From a checkpoint of a small transformer trained on Wikipedia: no biases in attention or MLP.
Each number is 500 + 40 x the weight over its row's rms, rounded and kept within 0 to 999. Layers, rows and columns count from 0. Numbers have three digits each. The size before them is the row's rms in percent of the matrix's.

# layer 7 MLP down, 160x640, rms 0.284, rows 109-159, columns 128-255
098:497530491448460532497462512573517460492505478513420572502548481498450576531507517567478500512521508517487524457508507549429526565458487437516543491507464458524534499508568528382480552510428461552516510522459467517583429567481505542518423485538497439518535502513546443523500429504530464449546464533508571377456494488455482435479476552449540425538491484486534437496437537499480479543467
099:459504513483488451492525530496440456449558530483551531465591487469456444519438472484495535473477536469578496509477433455452531461508473464511470575479460508504492433463563463560525501510477558495547518524477522494550509487498543544563529509448521543485484526484504506477448442515558489546522536595505452561521531528524527479508468486495540529487509513532433442587483503408517519567496
106:573496545501459464511472469550540491486456468420481504499498461498500480453465511537520441428522504490499500487480568494541604458503437568584484502501504531508496394565525472578504491542507538445541568498517548446469513520512493434493448518476505529516488497543537549439510525531528502511564487499494461487562432496523476544493530461465507422443462550528524474509458446434486447492466
098:498505536411511509495510494412491575587495415468444500490454484455449475504484506464474506473505496457494552452442494538430557584449520476491577529518465562476462475523541555499467483449545512509535522542541499502515505518474449539456431475503493480539455480475494519511503491500476452491440478516516563484539513515523497455462555506409523515519449492473568503407445426508527501477487
099:551490473453547547489480506584460490450535545545445471486507637469427511461533468518558489533516538583439527464481434532526565485475500507496510520508450493425533474533474538532529515466556488522448523540558489520504445553465552415494469529454551473503556544528532487453470530453559577472541484478503491523476512548418547455530519477514453530559552565524486530469559470550487503494470
096:486555503504553543420486502554481464541534545571524501475460483497442508463423487527538445467474505500439463517476568523502426514518460481424503550480481489448433475522544542499547476459567380503451489470447485583551549375404531483511447531489482480465408500441487536527547502474475525428463506444488447481470539478549568488508496483457426499516498503487444486535494565487542504474516
099:413429550406519453471460506440587471491506508478503520526504495530451484571543482460611473540555482505466519539378467537540417533493545543446547521500518459566560456542452501508459478488452470469453485570447493494514528527478541544568475489544487515416522479432516506505583519468499458463456527527544540435505458570512558484457462541477484569434464485561529518538498465477453483544524
106:542489502508470498503560534455487524467439488508493470466509422476514486509497540472546514528542495556491453530471515420555536532513505578423506481484474535503486481507485532509488515475535567487443535477508439581526499530500475500515507578496471515493510567521517537484505504514518561528516393543497514483548550550455425488476512465503477592477504542483453495434537494487517523542520
101:412484511497499450577512500475538419478427438532534498540448496439502530416520487530618507514499497487453516431488419505481571481476469512556473575503488459456477475518534480465511451512514524493519532593448497461492572524517549493561440470474469510529513519495571534538406430481439390550479482509458507512465561505530456520443526478501532539501460571529458503492492479534453455522425
100:553445569528539536494524533403518498537509534562534540538438489494468503496481476469456516486495458459500572484569480470527445481517502511544414520536509512473502511498456496464460497474439505485461497561515498448570486450478489513523489492498470426451484466465501514475453477446493536481476497410500527458422379511556517509492528504520551497500483412480494513517494487539509467457498
097:431588542541523515470465414524545525488512493567470489485461486563521501517457457464495486453497446528500480471470504481510534484417583480429449509483580454475467439467480487494500537531486556503495520469517454508522492484526496469559486456515615491462457532524463513479481436580524506507407539515494425460509472489431588384503487498545504535446545507560502488495527531475463455519491
098:498488466543529452492575497538527403541556483506530498541496520543501465470473595490477505511506436491529507488484398514459550449498457473463569429469545505494495488495538553478529507542464535555465515479538417505571559514507540486502461498520604549530443564573508546490512491522558536508494459585521440493529574507471534540484529452559500565453489473491494584510542472469493538486433
097:508533548492520553483521534490490439514520460454493574553494464524414507490493455460511558440533462515480489529515517507475534448483541470531498541500476579475542409456467488493509491544555546441546486487524451488534527428471457553477483542527519538490425464514514543465459464475467434397484517504505483452459438469507443474501441502532563478522472487454497478464580476451536488537455
101:499511502501455505534467486532500504448519532552460485541477467504487492408533500446481447560511507436520500507578520464520445506477458521559497492590454448518512492410488510410461413509477436504487574488519432531421523488534518471492469549483514462482426513503468448422549546539433521453508536480494414472475575531441530491475504500477497569578516494489492483479506563458472485513437
095:458406523499557455507587491445446534569506480490518466535454421467545562478500550509506494521527455516520494471465505477504520503404550468562505431492487494549508525483468469481506534450442525534525488474503550549496443429559478491483554552563543509436486489545509453547490468426473487490530486458476528518469509483510523468537489475526550440553469515479456509539462459510533469502489
103:527446527454536558433573565505523568478532478541534527462450554450502561556536538487513514406503594532505530523457500467531524522593486461507491517510587470547554528459477450522517514474534479505537536490448474509471481494434481474547509534424483496441418550497511521541484561552519518535505452495503484553483486483502517478439548518442499435531489536572496491546551450456553491481511
106:436534470534454500503459469465557461526515541451470516464446542544531555438494526422471553518582563479486463485465511471542509535490575431497479479417482520521469498422537518568465539534526445538530429504597486471508500515482496492495519484576491597483541456482543506489497496487538494519496686513520525515468521495476494558539513530566506522510488484605524460504488460504513498501493
105:497482547503512508460550561487492476510482482556516532493497480569492458557443429505457467453518482518492522448502497554524494562495541496613488447492455555546486477541523532474532505505415498534437583561520528441564577501511502498432505488492481514477568441490487528449490480515495526537547410466478522510537574472529509476422542460552449501545516467482497518528490481498460447459494
095:483532497474491504521455457527451504503476556478494543524516474506529509480460491505530519508574476594494491533527468569432503510502491495474516518470554484536524555473454507448465476511522547515461491539521551492472495501511482459478529480545525472536452555526484518481533449504528511543470536511529542557509499564470483467492470500482553459469486486542414428515539598461509527406570
106:447493434512469524488481490536478463493502473512516422449537493508467517469520474507501507435493502498492532468535477455503437530512517529485574571543480497542497518444470553463437567505498533492479512511582547480519456524465528560436445480462550479524493536464460478513484483495524515497509524469534496493492540530469474530450467521497493523542478456526501435501537435484547459498555
095:437569453467485513473528562553515516544419460556466541455433535456530515508456519519480551467525486487492527482541498527532478562577382436490507507510549486469523532482464610533549461516506531506508508503459538469516522438561471502609552520518547498453475486501520483494494450539440552518498568438482530512509510485558524507512537467494552602556446517484460508456502447494457493516504
099:486468514478538512528501460521421483481578474426620517495522475444419526501508457485490507467498377510476521442441439486517436493539515524512496518459515540531491489491499537535482483535511475536498546482510476525539509486522470446529501493511503502596523487527551513472494509478532541395453483435466432499524522521477468519478497508520535507483433479493514397506534412470433534520446
125:495497421478549462475459475495551496501444532561552468494413482483448554483473534439548492466466460557498528468541537492447529474522472409531431542517511533465508511499513555507481500525571514552542469510538512434515558524521443424543497516525476539460479413424423527439478437476464446495487515448496601516518497550535517515476479472470469480495555531453476465521477522569469457480442
098:551499496528507493491497535484512526563451439511524618541524478524507489472535459449506526538508497452509500480456526470504501515448414437453461509492525483582467477527544492550461531494509517568467492560544480498506486516568432432426507519470431533590452540448463500521485514510492506503439555497461534400539518439503546521520517484584556455565549462518505536453556569495586497541446
102:444474492528453533479478496496541440511479475579587538505525505580448495491501461603536424479497461496508362492503548448501456520454525439445511520500514499465432543513538502471539502514503471499553519544505517466485460518471410490483477472429544521488478496484447551446546522428524504495423447542500527457529499455449540536426529506486494543544551459514518554482534466446492425362402
094:545548469461440554483556551531508502505502412489531523476544558414561585484476492587490481626486574410550520502540487446530550436597424569518569499523554477481489468454524471482557526521501510518501549543538582510448455560537539513532479482552477513515508575498490523445487480463525451484467550491523528438548512492484553534447474447511520478491566475561524467501517465566480562468473
095:491511512466495488452507455476450501454465472544534416556431500517519485546538497445542431447521534507594492464457493492556533447530530451464530462428519526501498495469498507489441504513498442478491494475472540493480511535533522549559541484501606494558604464510491470523492485520510440416467500544541506514516486500483500564475478427522446520506500456503543525496505414525492494568422
094:508534488463539466510524376442555504507420527531524583476499475471486429475508538506513439501553574532494456532420433530469507390436598590519505510512525508581533569525525434519484486513536495484493476624521495457459458484553498483465471438504501478510506476506501454459567518553481524484512440466566534513460474463521526494469452518572455498447493508493481487487465520532631485478477
097:538517529535576489492532456479570523483525504438536520568482442481421485518526454610541470536493515530462431437505472495436572562569559505504554422505478573488452461552466522519578492538505481491526421499503475476487594502499522443528490515530532501610514484490461541515476494489461478427483524523434539471537487516473470478534437452485487456470522468429540539538459471408437576523500
098:648533478516504539489478507492524502513434497497541499515542526479476440509506502470475468438529444464521518453509511550474563524544609443529481496486467494498507495485517497567445475471546445443436529514541518572449519479451522536477510505521470512482477541516446528560509599401485475550443501492467478428545533527423464471413452556497489476437588536543485582484490538438479517456492
088:576546532535553516459493560512525529480511504507515496498415549535501495507507486521401452439461539433468526493452445490473476474464482394493507481488446508510515528512444573559550535423491395419474466543533470543548553434533533478489524520525481488559492585528416514462477558477401563517509507462463482594528509486538468470456467557511560450531536475531554440435506591518494486523505
095:443501449597548530515542489558546446503538607540452458522488486477521555520501476457557496539516505560483417497487525510512573532567442534394501501543477499493508455505495503471507532495469453465455517459501488452519477460475555513513430461461438492484556524513533513473499583496500487452562420540499469508488412489492513467448558497544473493446555509464466512562464422460528453581462
096:504509455456546460506473476526563508549510455533473548563412486470501499439502565488513491471515528457477479470599421516485554574599544538528472496489540453448468528566518574470420430516548475502487492438502486496433517451425511480564535483494469512543506513451518584548619502499543480510570508562506490477499474542426515502544559516520497523466473483446524482450569455445489497569530
100:572587432510425508468463501489458426494463462575465519516503511510491494517510469492518510541565496432596526508500485526512483506519520575439490499502481492569494438500480578505515508499505492498486492436562448378542528458552570472512565479546483523555489522520476548501522485485571478506541560492575543486556411576470468474514492511546484467442414488461486541463484478575469516502540
096:569476403475564417500472515500510479487475507521419557520535440522560556486541487524525583502563471551560542452548495531518536494520489367437468501478497556445479499416510452511473540474536485469474572487507522546499434515515553498551544482611477541492527468500529485437554524496453548466483549557544612464485535537511465480592511450495524472521564471458473523500471407525574473493460
095:473477521414507439496532529466510511505568534541527499514436517455541541503461528427482491438495562558443487519468482569492485533469527440567544503496502512592531471432459489470467515491526582474532456476575520509503517438455424547465536532489488492441512479510467522506466491522556474521498500464553463540474485503516551437478510502478457460577528506488481529471472507507526488549516
100:529534457449518524474500472507533521428465522517489564574465460499473512508549464453592547470553441475536474456471467557505509476492547509523523487496483515535528601476485495486434513539578425500482548512552490651474554513522483444563481483460457443526497503496511581462543505499528546485463535505494480473540518495522454546576525509551498511456490504516523539463524515485478411477530
093:509511465470479461483493428485525551460445466512510491475533483417531516520533451474501500647512509539501481499507431532455512527500490523469549497488466544468536460514522537536557526467519500466518508486535479511469492490485491489522429530490515500574503544465524566538524452422438490504490522494515510472512484521452484384497488434553445598487495414554513437479494525481508538575478
098:488535476588461539407493492522546607491546470494540447521511604459566465516463487483514542535481571510508542455471447496519508538474575467505452477438506475515463494447486500463509509508569514507478511399540464548439540470527524535442516481553534508492463445478443545469515488488513517482515550509509486470440399535536472521461497490513492463451427536491598492552465503523448482491500
109:500500467556466466551490484539507498444464469537419488473534469492493567551494531559525482522521533458492476450542441544461576475437472500576443460441502460518544461505475455505467474526515490487513548500568488531528550558557479556502566494494511509484561459478454533552580545477580513459528580505495466504503474505497590467532546519548503498534572470508521436453480450463585493538535
099:446535575440535467444446479513459497441509518549513353466482486468586553437512462496448502539463515434476533454514529490500544468556482523493553497514454486487499516495486558555477489404548484510497502481500490524440545458528480500501528471526534480514523543553498470450463420485503450494415483605579467467451512516512467518498459482540482518570596516512482522469565502596534536523450
099:551529529485512523551412494585491518472427417473509506600498525504518454524569527515511561399434559527533519519492512478438546593465562450536524488492451503500479434534609537499529441491508492488507510467487459540493473544412481503519491498464474460532458480466563479518522507544470427454494485471480497466466487499450531468524532503494549457574471618507526483495473552523493536483413
101:515536532521450543434545516599542465497546459546451479457533371542542481499494522515461477523461502513502546487483490564542574534519598548478534444500459543582600466611528478430478526540490497531446542428517464453548418456456471464493528429523526456507484516548510481479501535484526496537521563506495500535473444510498494510479502485593444528554496453499521507491460495531497429587461
102:482489445506459475499470486529465491450554448482544456424480442507476460534493505487553487493409508473505416537471489447538486531518540447512503489538572491506491431473516444573547505529605502510498446480520480572493500510561520453473451538442528473388488577436460422492567486548557510462434511504453577504502451474527474474592539508495467565523498510481506490511552463525512499472516
096:454482463504560541523491471460471492525525487482504525490466547516475549546571514524519520472478497494462446482486546484482464468502526455475493540462538534539482461509469590508525496501509541485538447487494518446530607526481504584501475522536571527567542457538477585520598418522470490545534525503446500520580456500453489594558475535501534429494489467422526492462529534477509512506509
094:457502493553472574547485525502508482514518512514405491529526500462465464489521505573539506497488551506507494584487551584491433503529541460494538462476554486503595551475492516563471503488573521485529568508551522461517442535379519573627481473498522556469493507479481459453536491537490513502516441492454432504429559476476544454547544508530516577527537506528530510502534498479505454422554
097:470520466521506533461483484495467471467508482504513448419506538472574528465544534546531468539445531426545449447574506540471500486491470514528470569547451497476548497481562455542457503494449500497575520516546475525475586498492521559561539537531508493486520437473469526497433448468432513511407523526513490503560519513498413518470545471494478447463525520454436452515512425492435415490427
096:419420503509512487533572635449522525527451521531528476462478518444496449573500481497481483584540511483476437465493549431518567501594471511533490498457484465514500472458484467508581491531469490492558488489542462578451499521470428513577540568509545539529557493551549539552490533510451453492486480470568512543482540498536491511472451530454479503557578466413445518495454480484530530458528
094:521482656492421527481539505475455496502505532584525514494474496424506503517431518492524424462475494503523543529478483466521537569526498494531455429536494474439498477431539517535532498511512510444505544476480511522530415523476516443476457473500540519499536518504532525515505550480415423533513590503483565487483484475486482541490502523387609453474508490489492481466468517455562483503500
097:481554497516491532504533476469457522474502427529560502483537491590521525491501485501468555501456555426431519420469538535469521462413566541522527559426522480492537528466482461472530513502377482463456510537555546478489560431525528498421525580492449513473568526470538519525445499454463595504490539544516498477474563545473489511502510549474509471490473584538469506541496485520416466468451
105:568503539501531552487495420483461443555479581498532455495517522489478434519500509489541434467533532502455626492550519518551470500580516472581473511512539491545452515477502465478511533536448557564547432479484502490460479474501470484497516486495460423457526420535543461452572476481460441506505425525467505549508463452535419516527576466471559512455545563460566613443393459503497503463480